Each number is 200 + 20 x the weight over its row's rms, rounded and kept within 0 to 999. Layers, rows and columns count from 0. The size before them is the row's rms in percent of the matrix's.

# up: layer 8 MLP up, 512x256, rms 0.147, rows 403-420, columns 0-127
# down: layer 8 MLP down (transposed), 512x256, rms 0.147, rows 403-420, columns 0-127
# gate: layer 8 MLP gate, 512x256, rms 0.137, rows 404-421, columns 0-127
up403,094,203,199,196,168,210,180,175,200,199,248,194,172,180,233,221,216,205,184,186,235,210,187,198,205,218,234,188,190,203,227,194,217,195,175,169,201,224,237,161,170,224,193,220,202,201,180,217,207,200,199,221,197,219,218,198,239,197,188,207,193,228,209,180,170,219,194,219,223,198,197,213,230,199,214,192,197,210,194,203,199,173,177,179,200,197,189,185,191,185,219,211,178,190,230,215,200,168,192,194,226,168,186,219,161,182,179,218,158,166,222,156,192,184,202,224,197,187,215,161,220,197,173,205,193,173,211,180,214
down403,096,207,196,211,200,194,183,231,190,174,203,186,194,206,170,196,210,209,197,211,212,155,222,157,171,221,184,208,193,218,188,195,186,205,187,212,217,200,183,215,206,204,223,210,262,174,163,190,164,201,168,179,217,193,199,169,195,180,190,203,195,200,228,207,211,190,208,218,212,188,214,178,243,231,195,164,169,226,216,211,217,196,218,178,226,189,201,193,152,239,223,176,210,179,199,230,170,194,202,200,176,231,192,196,214,217,236,162,174,236,181,209,202,189,185,217,241,241,220,192,178,210,213,188,198,194,187,184,173
gate404,093,191,214,225,212,179,233,273,196,205,224,209,203,200,171,215,207,228,200,202,204,249,184,199,179,175,159,275,189,197,210,174,224,230,189,211,226,184,196,215,195,205,188,230,221,218,206,186,223,200,218,229,203,201,188,201,251,173,178,222,203,212,183,200,159,222,182,186,214,190,222,212,208,226,196,199,203,220,231,205,198,198,181,212,205,217,188,217,162,196,192,191,201,201,155,157,202,199,193,224,196,201,163,162,187,217,221,190,222,217,205,216,219,201,200,211,221,166,218,140,214,164,207,177,204,194,220,203,229
up404,099,181,208,172,178,236,238,200,211,206,179,194,173,221,196,192,204,203,224,218,227,141,204,204,198,198,222,194,212,184,200,165,192,241,202,196,168,205,238,180,235,204,204,224,190,207,190,231,200,197,190,210,190,203,194,189,215,171,208,151,202,215,184,179,189,199,204,189,206,217,225,217,174,182,233,159,221,178,226,227,197,202,221,185,186,204,230,207,170,191,226,210,189,205,204,195,174,190,216,212,178,180,173,189,238,227,213,225,204,178,215,192,245,221,197,191,182,204,207,217,159,196,234,171,160,206,182,197,192
down404,100,200,243,183,198,188,199,203,179,204,208,179,218,199,233,204,206,208,205,218,193,201,235,181,177,209,192,188,179,206,195,178,205,201,209,185,216,227,187,206,203,205,194,228,213,185,199,236,204,211,195,191,215,232,201,214,187,244,183,207,197,174,186,194,161,212,223,206,214,202,212,165,230,181,187,204,215,196,186,227,195,233,213,190,248,205,208,212,179,221,195,205,205,194,217,197,249,168,196,200,232,230,164,195,184,156,211,219,215,205,176,210,202,227,197,168,187,223,220,182,203,201,227,191,217,219,210,213,204
gate405,107,200,194,204,214,173,218,182,177,209,193,205,171,239,206,201,158,181,172,192,214,207,173,194,170,195,223,228,170,189,212,228,192,227,204,198,179,222,219,185,202,158,217,220,177,210,232,162,195,208,179,248,188,183,198,174,178,193,203,181,187,194,192,200,226,190,185,225,211,200,186,204,214,192,223,196,220,199,232,190,211,204,209,202,190,168,182,174,183,199,176,195,246,198,202,202,197,193,214,213,225,266,210,218,193,197,210,247,191,211,199,227,207,216,183,181,223,209,189,178,219,188,205,212,161,184,207,228,200
up405,103,207,212,196,209,218,208,206,230,194,171,201,195,184,195,184,194,211,227,215,224,242,187,221,202,253,228,200,218,194,184,211,223,181,209,163,192,179,191,209,198,190,193,188,207,162,209,182,196,154,190,220,213,223,199,215,222,197,190,175,198,231,209,219,209,196,212,194,186,200,203,212,214,197,239,191,178,197,187,189,206,225,193,226,199,184,185,213,212,184,202,193,169,200,221,219,175,205,201,230,181,233,221,188,178,227,195,197,201,211,216,181,197,238,161,203,194,178,197,178,206,181,205,169,160,226,229,183,177
down405,105,205,177,218,215,206,181,211,160,207,239,207,228,205,196,203,168,238,173,180,178,205,207,198,196,178,195,195,198,191,191,238,197,175,183,201,211,214,202,193,148,198,204,193,182,208,192,207,247,198,220,232,194,187,218,199,181,196,221,214,177,197,196,175,170,182,222,201,231,236,188,164,205,216,207,253,230,190,207,176,188,219,211,224,191,171,165,196,189,214,165,192,230,216,199,173,223,175,178,193,196,157,181,223,192,196,221,175,213,153,210,170,194,200,238,208,214,161,198,199,200,204,239,222,227,160,209,208,196
gate406,106,195,205,204,214,177,185,181,192,197,203,244,225,160,163,237,219,236,226,202,200,185,216,218,176,191,196,211,216,215,196,174,215,184,198,203,203,187,232,183,191,219,187,204,196,187,196,179,215,193,156,210,186,168,208,207,242,187,205,221,152,207,200,193,226,187,182,216,187,195,216,179,189,206,214,228,205,194,190,197,181,200,227,183,197,184,143,206,172,208,181,194,153,217,176,211,193,167,183,196,213,221,182,216,170,159,199,217,247,202,185,161,185,214,199,174,216,208,198,173,209,185,157,206,200,211,248,195,187
up406,102,217,193,178,230,188,207,209,217,195,186,210,212,174,218,205,194,246,218,190,207,167,202,198,234,197,191,223,203,182,176,215,183,172,210,179,214,227,210,203,191,135,202,187,175,197,209,216,224,189,193,232,220,224,250,202,206,226,187,186,158,190,220,228,209,227,156,167,190,193,219,223,181,218,205,186,232,203,233,209,206,169,200,186,227,141,218,209,215,204,191,210,183,188,207,186,198,230,166,213,180,195,193,228,193,189,226,235,220,196,184,207,176,207,213,192,231,237,222,175,196,210,216,199,196,201,192,215,217
down406,110,143,176,242,223,208,154,188,204,223,208,216,186,179,155,180,184,204,207,204,211,208,197,200,184,188,214,204,202,189,183,205,206,198,176,174,161,172,209,170,213,169,212,220,228,201,265,216,195,199,200,187,205,191,212,161,222,196,213,206,231,198,186,200,208,179,233,203,192,200,193,220,206,193,214,199,173,188,219,179,199,217,191,182,209,234,227,217,190,175,209,175,183,199,189,184,198,209,181,195,194,212,238,180,199,181,192,203,226,179,155,221,199,193,216,172,170,185,167,185,204,191,179,218,211,227,220,188,228
gate407,099,193,212,191,157,181,202,159,234,200,217,185,231,178,163,186,188,193,197,195,250,193,195,218,202,215,216,214,176,198,244,200,164,219,156,194,198,234,218,169,212,208,223,168,206,206,214,204,208,190,213,216,219,196,180,233,166,187,198,180,177,185,219,149,196,177,182,218,197,229,160,243,215,225,205,187,190,202,227,165,222,192,221,190,205,191,184,189,231,206,193,188,205,192,216,160,194,202,212,214,164,202,218,171,157,182,233,182,214,213,208,210,165,202,175,226,197,219,188,225,204,225,210,184,173,207,215,185,210
up407,103,214,232,196,191,189,183,210,207,175,229,194,217,216,222,201,210,213,197,212,214,209,207,206,192,185,173,181,233,197,161,179,195,206,193,200,201,174,190,198,209,185,207,189,216,212,221,207,182,182,196,185,199,197,162,218,183,193,237,198,194,200,185,210,192,186,216,215,185,241,196,172,182,168,205,197,224,177,201,192,188,235,226,190,203,221,220,177,197,215,235,216,209,189,191,226,190,239,198,198,209,177,192,210,163,193,232,221,203,168,172,216,133,165,212,223,198,226,202,160,214,180,244,182,195,184,203,171,184
down407,102,186,192,206,217,217,218,185,197,186,241,197,202,180,241,199,196,214,237,205,222,194,204,189,220,184,221,170,217,180,235,165,193,230,158,205,178,206,184,180,221,220,180,190,181,176,187,180,203,204,212,207,189,200,162,222,183,201,172,203,196,213,223,209,198,173,161,194,221,210,231,166,216,207,195,218,216,159,210,208,201,193,190,187,170,236,214,186,189,222,218,217,195,161,156,203,178,212,211,213,185,258,174,202,246,169,234,177,194,209,178,215,238,207,216,176,201,202,227,185,197,191,196,208,212,186,228,182,184
gate408,100,208,215,194,184,181,191,210,190,199,195,155,177,246,191,236,210,227,192,209,189,210,211,194,211,249,206,216,194,202,215,206,166,223,194,207,176,210,172,173,173,199,211,192,200,184,165,202,216,198,182,176,196,205,216,219,200,207,164,174,218,197,183,190,199,202,167,196,235,189,239,216,206,206,220,191,240,195,217,208,226,197,177,200,223,205,167,211,217,194,213,189,199,194,178,245,221,236,189,199,193,233,170,187,239,202,227,210,192,211,193,235,174,233,164,168,203,175,184,210,201,162,183,223,188,186,236,205,197
up408,095,196,206,194,192,188,208,217,220,200,200,224,199,184,205,180,186,217,196,182,235,222,178,213,219,241,214,223,196,191,227,195,216,193,204,188,216,170,212,209,197,203,208,234,195,220,163,163,233,177,159,198,197,203,207,200,221,209,200,220,199,203,217,185,189,217,228,197,226,244,223,193,186,252,193,213,204,158,158,173,212,203,178,164,208,184,207,204,188,190,200,194,178,193,174,198,185,198,222,225,222,185,170,210,186,232,261,181,188,173,229,193,210,224,194,219,203,220,203,188,171,197,224,211,184,197,230,194,197
down408,100,210,189,235,211,200,196,189,179,221,190,217,184,187,189,177,182,199,194,247,168,188,192,234,210,161,184,211,208,164,179,180,200,202,222,216,220,219,157,229,225,181,212,180,221,181,225,181,172,216,182,210,204,188,189,187,154,199,197,200,204,207,177,189,212,168,204,230,200,187,180,206,199,194,212,193,150,179,202,226,209,203,213,229,177,193,239,207,217,235,164,218,197,192,224,172,177,165,212,161,199,206,221,188,214,198,219,213,206,223,199,182,209,203,212,186,224,213,212,162,244,204,219,189,194,202,188,208,168
gate409,101,214,161,229,185,206,227,212,155,202,187,197,187,180,165,198,198,191,199,212,182,203,201,239,211,191,198,174,202,187,228,200,187,219,230,216,225,224,197,206,211,167,173,195,193,183,207,218,204,196,212,192,183,199,177,167,186,199,207,218,198,226,217,212,201,191,207,224,194,186,195,214,252,236,157,204,200,179,166,171,231,218,183,210,227,175,213,208,229,229,147,215,209,197,211,167,238,202,188,200,205,222,201,193,213,205,225,200,219,226,227,179,216,217,207,198,199,228,203,215,229,206,223,199,173,201,176,193,173
up409,101,210,205,168,178,211,203,186,214,188,193,185,222,213,188,196,196,197,203,219,218,194,163,207,167,195,167,178,173,186,202,236,217,200,183,231,166,236,219,203,220,173,173,226,167,202,205,210,181,193,185,198,162,187,217,182,179,194,233,224,197,201,208,221,201,206,239,218,189,179,218,195,181,221,208,222,190,204,138,204,202,142,192,209,198,192,212,233,203,181,164,215,210,220,195,178,194,197,248,201,224,213,211,188,202,187,240,200,228,239,212,216,200,210,168,213,218,213,204,205,180,214,169,190,194,212,201,195,221
down409,096,204,211,158,211,226,176,205,214,205,208,177,195,206,225,206,198,183,205,195,201,210,186,213,186,215,215,180,205,173,185,217,173,212,194,182,237,186,212,187,204,194,223,168,207,217,187,191,213,187,257,210,187,204,191,192,226,201,212,172,228,199,202,180,246,230,159,157,183,222,185,224,206,216,210,207,186,198,214,191,199,227,196,213,228,231,180,166,172,197,209,201,183,165,209,228,187,221,171,181,182,182,194,208,209,224,185,207,208,180,192,169,227,196,200,201,171,192,188,203,203,193,244,196,200,203,207,191,157
gate410,099,203,220,215,189,219,184,207,232,204,171,222,178,219,193,220,184,173,177,194,158,199,202,195,180,187,204,199,258,184,217,185,172,211,179,208,189,189,189,219,185,242,198,203,200,203,209,194,160,196,194,218,196,211,196,193,187,232,181,195,228,226,211,163,189,246,223,179,182,196,166,200,189,197,168,186,219,210,217,203,223,197,186,176,193,210,146,213,192,234,201,208,164,192,208,219,193,227,223,211,216,183,198,171,172,226,200,163,172,195,214,204,204,251,208,182,199,198,177,190,155,177,181,220,220,198,228,242,185
up410,093,166,190,218,181,211,208,254,208,230,189,209,176,196,209,244,200,189,235,194,224,146,216,211,201,172,174,209,189,211,213,177,213,189,199,209,201,203,207,234,190,182,198,216,207,185,194,199,213,187,206,209,201,208,197,164,190,190,197,192,213,201,222,233,230,200,195,192,199,181,206,220,185,212,174,188,200,176,168,231,200,198,193,186,224,227,202,182,199,189,197,175,211,219,186,198,211,186,214,159,203,199,246,235,211,210,231,187,195,233,194,207,200,216,198,176,162,188,207,199,185,220,207,208,180,200,144,200,175
down410,098,176,221,197,195,218,208,217,193,201,231,200,224,190,217,196,201,209,215,214,242,199,193,170,217,185,158,214,173,186,196,192,210,200,177,213,211,196,205,185,210,205,211,191,181,207,195,200,179,203,198,192,205,205,191,181,252,204,195,209,218,222,212,181,202,195,234,192,190,200,190,207,205,234,186,165,163,216,222,209,228,166,181,240,187,206,194,170,207,189,198,181,210,164,200,186,187,212,211,183,216,206,226,209,217,201,209,194,198,239,213,192,187,192,202,252,195,211,207,197,208,180,190,223,163,173,166,169,195
gate411,102,169,209,202,198,200,194,186,170,213,197,212,212,234,197,209,152,233,269,182,216,195,189,203,225,204,219,216,208,208,208,183,210,203,219,204,216,202,218,186,181,153,172,194,182,224,193,187,186,219,200,198,247,177,210,207,192,195,180,192,196,189,217,220,202,189,197,226,155,235,183,190,193,177,205,222,163,171,236,215,222,183,224,220,207,179,216,218,196,190,198,196,160,198,185,200,197,184,195,202,151,215,186,215,232,193,166,222,217,213,228,194,217,192,242,209,183,198,223,202,179,195,184,197,221,220,204,210,157
up411,102,240,198,217,172,222,181,194,130,208,164,208,196,205,196,213,202,212,230,200,170,220,213,190,152,161,196,222,196,159,189,180,190,199,176,192,188,186,189,171,187,189,193,209,199,208,205,198,210,188,214,188,207,222,208,188,212,207,223,192,206,186,207,203,196,211,194,214,229,196,238,197,234,205,170,201,187,140,243,199,185,228,222,162,210,181,205,177,191,195,201,181,218,210,175,198,153,160,163,199,208,228,187,172,203,218,206,208,237,230,164,223,186,242,225,195,232,206,189,180,239,207,217,188,219,191,236,190,177
down411,100,190,194,184,147,191,196,210,201,162,223,228,193,185,207,227,198,208,201,206,216,181,212,206,216,212,213,196,223,196,190,201,188,191,209,219,206,182,223,217,216,256,213,171,205,230,192,204,196,196,223,197,201,195,204,204,158,186,189,238,187,207,195,170,176,220,169,191,171,226,204,213,199,238,172,203,196,201,187,184,219,196,210,203,194,193,196,202,201,199,175,258,222,201,196,203,202,231,200,185,198,264,212,201,214,226,218,210,177,184,223,229,221,257,252,196,202,176,182,211,216,194,192,220,235,172,196,206,212
gate412,101,230,226,150,225,218,179,186,175,216,196,199,185,209,201,208,184,231,181,155,190,204,191,207,187,193,159,179,199,192,214,208,199,208,171,206,167,221,203,219,211,204,240,237,213,201,229,235,182,231,176,212,216,170,180,206,205,239,188,189,178,191,198,168,168,221,237,208,188,207,195,202,190,228,202,196,194,222,200,217,207,193,169,180,199,184,183,206,181,219,175,188,213,193,197,180,226,196,200,234,199,219,203,196,216,223,188,210,214,218,220,182,197,185,180,192,200,176,186,163,216,209,189,226,181,190,187,189,199
up412,101,236,191,185,211,215,191,190,213,257,212,192,186,208,181,182,189,202,231,205,198,185,192,194,199,203,179,219,200,181,159,188,216,209,187,209,191,219,224,208,220,220,193,179,201,206,173,185,195,167,194,211,185,207,206,213,183,194,211,207,233,179,215,204,201,210,193,190,204,204,228,187,209,182,212,208,195,230,208,196,194,174,207,184,185,198,221,235,184,180,195,187,200,169,194,203,225,186,181,223,213,192,211,196,204,167,242,192,225,151,192,180,198,213,172,224,180,215,198,239,199,185,215,156,199,222,219,189,195
down412,104,217,195,218,210,228,238,235,173,211,213,194,211,190,169,216,191,185,199,165,200,227,216,175,172,195,189,195,189,158,203,204,212,180,164,211,185,203,198,219,205,200,229,249,218,182,213,222,206,202,198,194,193,169,183,184,211,189,196,184,206,196,201,232,197,231,165,229,184,164,214,171,196,232,230,199,208,246,217,216,208,187,186,185,192,208,152,198,219,209,197,181,208,226,165,179,206,207,231,205,185,223,202,177,216,205,217,198,181,216,214,197,193,185,189,214,205,186,205,197,180,188,177,228,201,223,193,181,194
gate413,095,187,205,215,193,199,193,182,211,176,231,198,193,197,156,204,228,225,179,223,218,214,195,194,212,188,179,169,227,216,198,197,185,214,219,205,210,178,206,219,186,209,178,219,239,204,204,215,208,217,219,235,177,172,176,217,207,207,249,164,206,197,218,235,198,178,166,230,205,172,193,204,206,227,231,212,222,218,211,195,201,167,178,214,175,212,180,187,208,207,223,163,167,208,216,233,197,232,212,189,143,191,206,243,203,196,201,166,188,212,206,199,201,202,184,215,215,207,193,195,216,231,195,179,203,205,131,224,192
up413,092,181,227,181,162,180,213,196,195,217,202,195,204,205,235,262,196,212,179,194,226,241,179,135,192,217,172,218,179,231,191,199,201,212,239,190,151,183,171,203,186,202,207,226,191,209,206,219,206,204,178,215,222,174,224,210,194,168,186,206,192,238,225,194,219,214,198,229,164,221,229,181,198,196,189,218,205,204,197,231,207,194,203,218,196,205,203,219,182,169,176,144,192,184,216,224,177,213,197,191,240,190,207,210,203,186,224,192,213,180,182,201,213,182,196,194,199,242,210,200,196,184,210,195,214,212,175,209,214
down413,093,212,227,212,202,188,212,202,205,214,178,205,195,189,227,196,205,213,192,209,193,196,202,199,207,175,233,215,205,174,219,161,198,215,182,225,198,224,209,218,251,175,187,179,180,216,222,208,199,186,195,184,208,139,184,196,172,156,233,185,204,184,211,243,206,189,239,215,247,217,192,225,193,222,201,233,213,185,189,201,221,225,181,198,208,181,202,211,199,177,247,192,194,194,209,187,253,214,207,163,206,176,185,188,203,217,193,168,232,233,215,168,214,205,206,207,169,190,189,209,187,207,193,197,231,193,197,203,231
gate414,099,181,205,214,210,173,217,191,206,200,200,181,202,202,214,192,196,195,236,207,180,203,204,204,247,196,233,174,213,176,213,178,210,199,186,208,191,212,224,199,213,203,185,184,198,167,195,213,201,213,188,175,180,170,205,229,210,185,218,180,221,198,228,195,245,187,150,195,188,184,247,202,194,211,219,211,206,203,191,199,233,213,257,208,192,213,198,187,187,222,177,230,212,230,222,188,201,190,153,225,191,216,165,226,188,156,201,221,175,210,218,162,178,197,203,189,185,193,205,191,214,211,217,172,198,202,180,213,182
up414,093,178,221,240,189,216,171,225,228,201,220,227,184,144,194,198,220,183,178,232,213,200,213,236,201,192,192,216,213,221,190,176,193,185,187,211,174,209,190,205,182,211,216,202,210,229,205,179,228,191,210,171,195,199,197,190,192,233,184,213,205,214,179,171,171,238,206,214,190,217,182,230,177,223,188,198,184,215,202,207,188,174,149,235,236,181,217,210,207,160,203,163,194,188,201,214,204,224,182,221,188,190,194,182,193,204,243,204,193,206,201,173,217,199,194,226,196,203,215,202,204,201,180,230,190,211,217,224,152
down414,095,202,204,187,224,184,209,199,194,186,168,193,192,202,187,183,165,221,236,180,165,178,215,232,217,209,212,191,203,179,208,213,210,202,203,210,204,205,230,212,186,215,190,224,209,175,194,242,205,200,211,226,177,191,202,217,197,187,200,222,203,186,190,198,200,219,154,208,188,201,225,193,231,220,193,175,208,217,200,219,170,173,232,182,215,202,226,171,193,196,191,231,232,229,218,193,230,211,188,195,198,210,179,167,192,209,192,206,195,174,200,176,153,208,165,172,182,189,200,206,232,235,199,195,168,211,195,190,163
gate415,105,210,214,193,155,202,230,193,202,223,182,197,172,204,193,196,195,229,219,181,187,173,212,177,206,189,160,184,205,167,229,177,192,206,212,194,237,176,223,169,204,176,208,189,214,152,187,175,199,234,207,191,192,211,190,212,166,159,207,190,188,194,234,226,210,220,141,217,207,204,205,226,197,206,233,192,205,202,197,170,196,184,190,183,223,198,217,191,165,204,209,171,225,180,156,180,220,199,198,206,225,171,188,171,236,221,190,211,209,192,225,202,239,213,190,162,237,173,203,206,168,213,178,212,233,196,193,157,175
up415,099,196,155,177,210,212,212,187,205,225,202,200,161,205,170,188,215,184,208,183,211,202,213,184,173,212,205,189,193,179,187,214,188,233,191,206,174,238,196,181,167,176,214,211,211,178,170,197,203,206,213,195,200,241,192,183,180,175,206,174,160,219,214,206,196,206,207,203,218,179,199,172,186,139,186,179,257,193,223,216,249,163,227,200,187,178,211,159,205,196,197,179,172,225,187,204,239,196,189,236,165,222,192,205,184,195,188,208,211,158,197,206,208,201,187,219,202,200,191,216,222,211,181,224,199,209,187,180,200
down415,098,205,170,168,205,196,210,203,232,205,191,210,181,188,219,188,186,228,175,202,199,170,192,208,209,212,206,199,188,203,219,187,216,179,252,213,193,196,179,240,224,204,180,192,177,190,191,200,175,213,172,222,193,221,199,205,183,205,195,248,201,176,200,184,195,177,156,228,231,203,211,225,247,184,189,189,200,211,185,212,148,182,242,201,195,208,195,215,228,217,219,219,190,187,218,206,182,169,215,200,182,146,213,209,223,188,252,226,209,204,184,188,215,205,193,199,248,224,206,173,212,190,247,187,205,186,205,201,164
gate416,096,226,215,219,217,193,205,215,222,204,195,190,180,163,204,236,170,177,194,186,207,187,217,244,209,205,195,192,203,207,215,223,210,197,188,139,217,211,207,184,196,182,191,205,226,176,206,211,184,184,184,216,208,200,185,215,222,214,194,217,183,215,169,212,140,217,223,239,215,208,200,241,186,194,180,188,209,183,208,249,198,211,192,197,193,184,220,225,195,206,181,181,207,186,200,231,202,211,223,207,220,237,201,199,194,175,159,178,186,194,224,234,184,183,201,173,177,181,240,218,228,240,162,230,171,213,183,230,185
up416,098,206,165,211,191,209,188,242,242,206,192,213,226,226,170,193,243,222,179,167,211,192,219,228,206,189,213,204,148,181,234,187,213,210,172,209,189,182,183,186,196,196,193,200,194,176,232,211,206,200,173,185,187,214,182,212,177,203,201,171,218,197,190,206,201,205,182,181,199,201,202,219,205,221,192,178,204,182,207,216,176,188,219,200,214,205,183,218,209,256,186,184,203,193,205,192,195,211,202,240,201,186,192,221,208,236,180,178,212,227,236,227,203,237,199,200,203,180,197,195,191,219,220,189,166,248,203,154,199
down416,098,208,209,210,213,187,199,217,214,201,230,219,189,197,206,173,214,225,197,193,208,212,195,194,231,207,169,176,211,201,202,207,209,233,204,217,229,194,206,224,201,157,208,160,201,166,205,170,186,196,212,180,210,169,189,242,230,188,233,225,194,228,174,160,209,190,213,230,211,225,212,213,156,213,195,187,238,191,144,218,197,208,193,210,198,180,178,201,186,213,200,201,232,198,191,193,207,218,203,171,197,214,206,204,200,173,216,210,225,242,179,145,162,180,184,206,216,230,229,192,171,198,193,227,211,171,203,245,197
gate417,092,212,207,220,214,228,193,190,189,223,213,183,214,228,213,214,192,157,226,227,222,239,240,214,219,202,196,181,211,193,213,220,185,188,186,218,202,156,195,206,217,213,208,185,218,207,190,159,213,177,214,201,210,195,209,210,199,219,218,179,184,201,179,189,190,212,231,196,219,206,176,188,187,201,265,199,177,205,194,210,209,207,199,154,213,200,199,201,178,178,205,202,189,217,215,192,140,221,186,194,217,203,193,219,218,207,190,178,169,201,185,194,193,219,186,219,170,212,210,229,241,199,205,204,194,212,189,224,176
up417,102,231,229,223,206,200,203,226,175,201,205,203,202,224,222,216,163,189,207,192,202,187,223,200,185,190,213,192,214,198,196,177,214,233,201,201,196,191,179,209,189,204,188,170,168,158,233,185,203,175,218,172,197,189,185,189,219,179,205,208,193,183,197,206,197,174,194,172,223,216,171,191,201,242,177,183,168,234,189,223,177,185,192,191,201,202,190,192,168,187,218,201,238,258,196,173,157,181,174,190,210,175,209,182,218,186,222,211,189,151,221,187,206,148,216,197,189,193,197,204,208,163,206,186,187,204,175,222,181
down417,104,171,216,201,199,211,185,171,235,194,197,198,201,213,228,182,206,172,208,217,219,217,166,209,191,189,198,178,209,219,220,190,206,210,164,173,184,219,211,206,216,215,235,209,200,171,190,189,188,209,189,201,177,190,227,175,218,171,221,250,220,182,198,164,177,202,234,181,204,205,240,186,221,200,182,183,222,225,183,187,197,206,186,207,213,202,205,191,227,165,222,187,225,197,204,224,196,137,152,202,227,197,198,227,193,208,199,215,226,197,172,207,201,204,190,209,229,224,219,183,190,192,223,229,229,205,209,211,193
gate418,099,180,155,196,230,215,204,232,215,209,194,195,193,210,198,169,206,218,196,231,178,203,211,219,220,169,204,212,231,244,205,210,170,198,232,211,229,218,222,208,199,212,246,192,198,194,205,190,186,190,193,200,204,189,226,192,190,207,208,187,202,181,162,168,165,185,173,175,178,212,194,171,198,161,177,227,159,211,193,190,157,221,192,168,151,201,187,224,220,174,211,205,190,205,192,202,234,205,163,197,199,214,209,183,170,207,208,239,209,202,219,216,210,205,224,204,185,217,167,192,203,208,203,213,182,210,205,200,222
up418,095,233,221,190,189,208,163,195,167,223,169,206,173,191,223,226,220,216,190,164,223,202,234,181,175,175,190,203,179,223,222,222,212,165,183,224,186,208,213,224,187,171,211,228,213,191,202,216,238,218,205,206,227,201,236,202,212,205,184,193,160,166,214,167,222,183,206,171,252,181,194,234,214,193,216,204,190,224,166,216,200,184,193,200,187,198,193,202,153,218,225,190,218,221,158,205,198,174,177,227,191,202,202,237,217,207,207,187,181,208,200,186,187,213,216,219,195,195,223,184,198,225,202,222,195,202,225,214,180
down418,093,201,237,210,203,216,206,169,214,164,221,233,177,212,232,190,204,213,204,202,173,206,218,181,211,200,184,210,212,196,228,226,181,226,179,209,201,177,211,199,187,219,185,185,201,156,199,190,229,213,236,169,197,190,203,220,218,180,182,196,160,235,233,205,192,194,218,222,164,183,181,216,221,213,209,178,194,175,204,171,222,182,192,189,197,204,195,179,202,234,211,231,181,187,216,180,190,212,220,213,184,175,207,186,214,204,182,190,196,211,234,202,189,194,216,154,217,194,172,213,180,208,196,192,230,174,177,231,221
gate419,099,162,209,210,194,187,236,174,193,209,217,227,184,202,158,157,202,179,174,169,227,204,196,194,173,193,209,225,189,207,232,186,188,207,186,216,206,227,187,191,215,190,181,200,194,213,178,196,217,188,205,191,230,214,212,178,200,187,161,224,180,216,217,203,213,188,192,202,232,210,192,193,208,190,201,223,225,238,202,180,193,183,205,186,205,180,216,248,193,164,198,195,185,184,234,196,227,179,176,158,191,187,172,198,196,183,199,190,183,199,221,215,217,213,226,181,181,201,217,207,189,191,198,187,196,149,231,175,204
up419,101,183,163,217,193,193,194,161,227,174,199,198,184,215,210,225,175,212,169,221,162,208,169,169,202,206,181,162,210,204,221,204,239,208,182,224,217,223,231,164,214,179,198,189,176,168,192,201,184,206,175,228,214,203,196,228,243,210,196,225,199,204,182,223,211,224,199,184,230,189,182,208,216,186,197,216,201,186,184,198,177,203,185,208,207,187,209,202,194,205,210,221,200,170,221,227,213,175,162,237,200,180,171,226,180,202,193,170,221,204,172,165,198,226,227,185,188,214,209,180,219,189,184,184,193,173,165,232,216
down419,100,192,170,193,186,190,171,186,225,219,182,205,208,199,188,163,165,182,190,208,214,197,198,225,176,183,187,224,190,187,203,192,202,182,209,165,217,204,186,196,199,214,178,193,194,217,174,211,227,167,199,203,214,153,188,198,191,201,196,200,206,205,222,187,189,182,149,239,153,178,170,192,201,205,180,177,183,224,161,199,214,224,232,220,154,187,204,184,192,205,185,180,176,182,214,207,231,209,221,178,227,217,183,199,195,207,167,212,196,183,198,189,234,213,201,219,198,212,205,199,175,196,226,187,186,185,223,244,174
gate420,098,172,176,171,225,183,219,205,188,150,179,178,184,186,193,213,173,214,204,177,158,218,190,180,210,210,135,200,178,186,206,186,174,220,153,211,188,198,194,211,205,168,203,169,193,195,166,186,197,180,213,199,192,199,194,234,192,199,200,177,163,251,190,178,207,209,172,184,206,205,181,222,206,206,201,216,207,194,204,153,225,185,201,232,203,235,214,221,186,232,212,209,191,185,188,181,199,173,211,207,198,189,184,172,205,193,231,211,183,204,193,231,189,175,209,176,199,220,221,205,209,198,177,192,215,179,194,180,234
up420,106,178,182,183,247,181,189,197,185,186,211,214,197,236,202,214,213,218,215,194,223,219,200,188,191,187,226,207,217,186,206,210,229,193,213,159,211,196,167,176,205,212,233,181,179,169,190,194,180,195,193,201,204,235,180,232,234,224,207,223,242,198,243,215,213,189,187,226,186,193,193,183,212,158,214,211,224,195,161,232,177,187,221,223,171,181,199,212,202,198,202,204,192,177,193,222,192,239,213,180,160,228,196,205,188,219,193,183,204,237,238,186,196,233,204,194,207,200,240,207,209,196,193,220,197,199,224,160,191
down420,101,190,202,216,167,183,211,178,202,193,170,179,221,204,174,211,185,190,182,200,226,224,193,233,203,202,188,210,213,193,192,187,231,176,201,186,173,193,209,207,221,174,205,187,188,248,171,183,225,194,217,193,178,224,201,242,154,190,193,173,189,184,188,206,231,157,193,193,194,193,156,191,217,185,215,184,200,182,191,204,179,221,188,187,214,202,199,202,240,191,234,211,189,228,171,196,229,216,197,157,208,201,198,161,189,198,208,204,256,224,190,193,173,224,204,202,181,167,223,180,173,210,200,202,222,222,229,200,199
gate421,101,204,199,210,216,178,191,164,183,225,205,164,183,217,178,216,198,202,183,224,211,225,198,236,184,178,159,196,189,208,205,191,179,234,174,212,189,211,217,200,193,181,209,185,242,217,222,227,230,181,210,213,178,223,188,210,141,186,194,244,186,209,188,166,200,210,238,203,205,205,176,232,208,189,192,209,195,182,218,228,210,190,183,206,201,226,220,166,203,198,199,205,232,203,237,202,196,194,227,208,184,203,240,184,198,183,185,202,221,198,175,211,203,197,199,208,185,206,206,203,196,191,156,204,201,196,183,227,183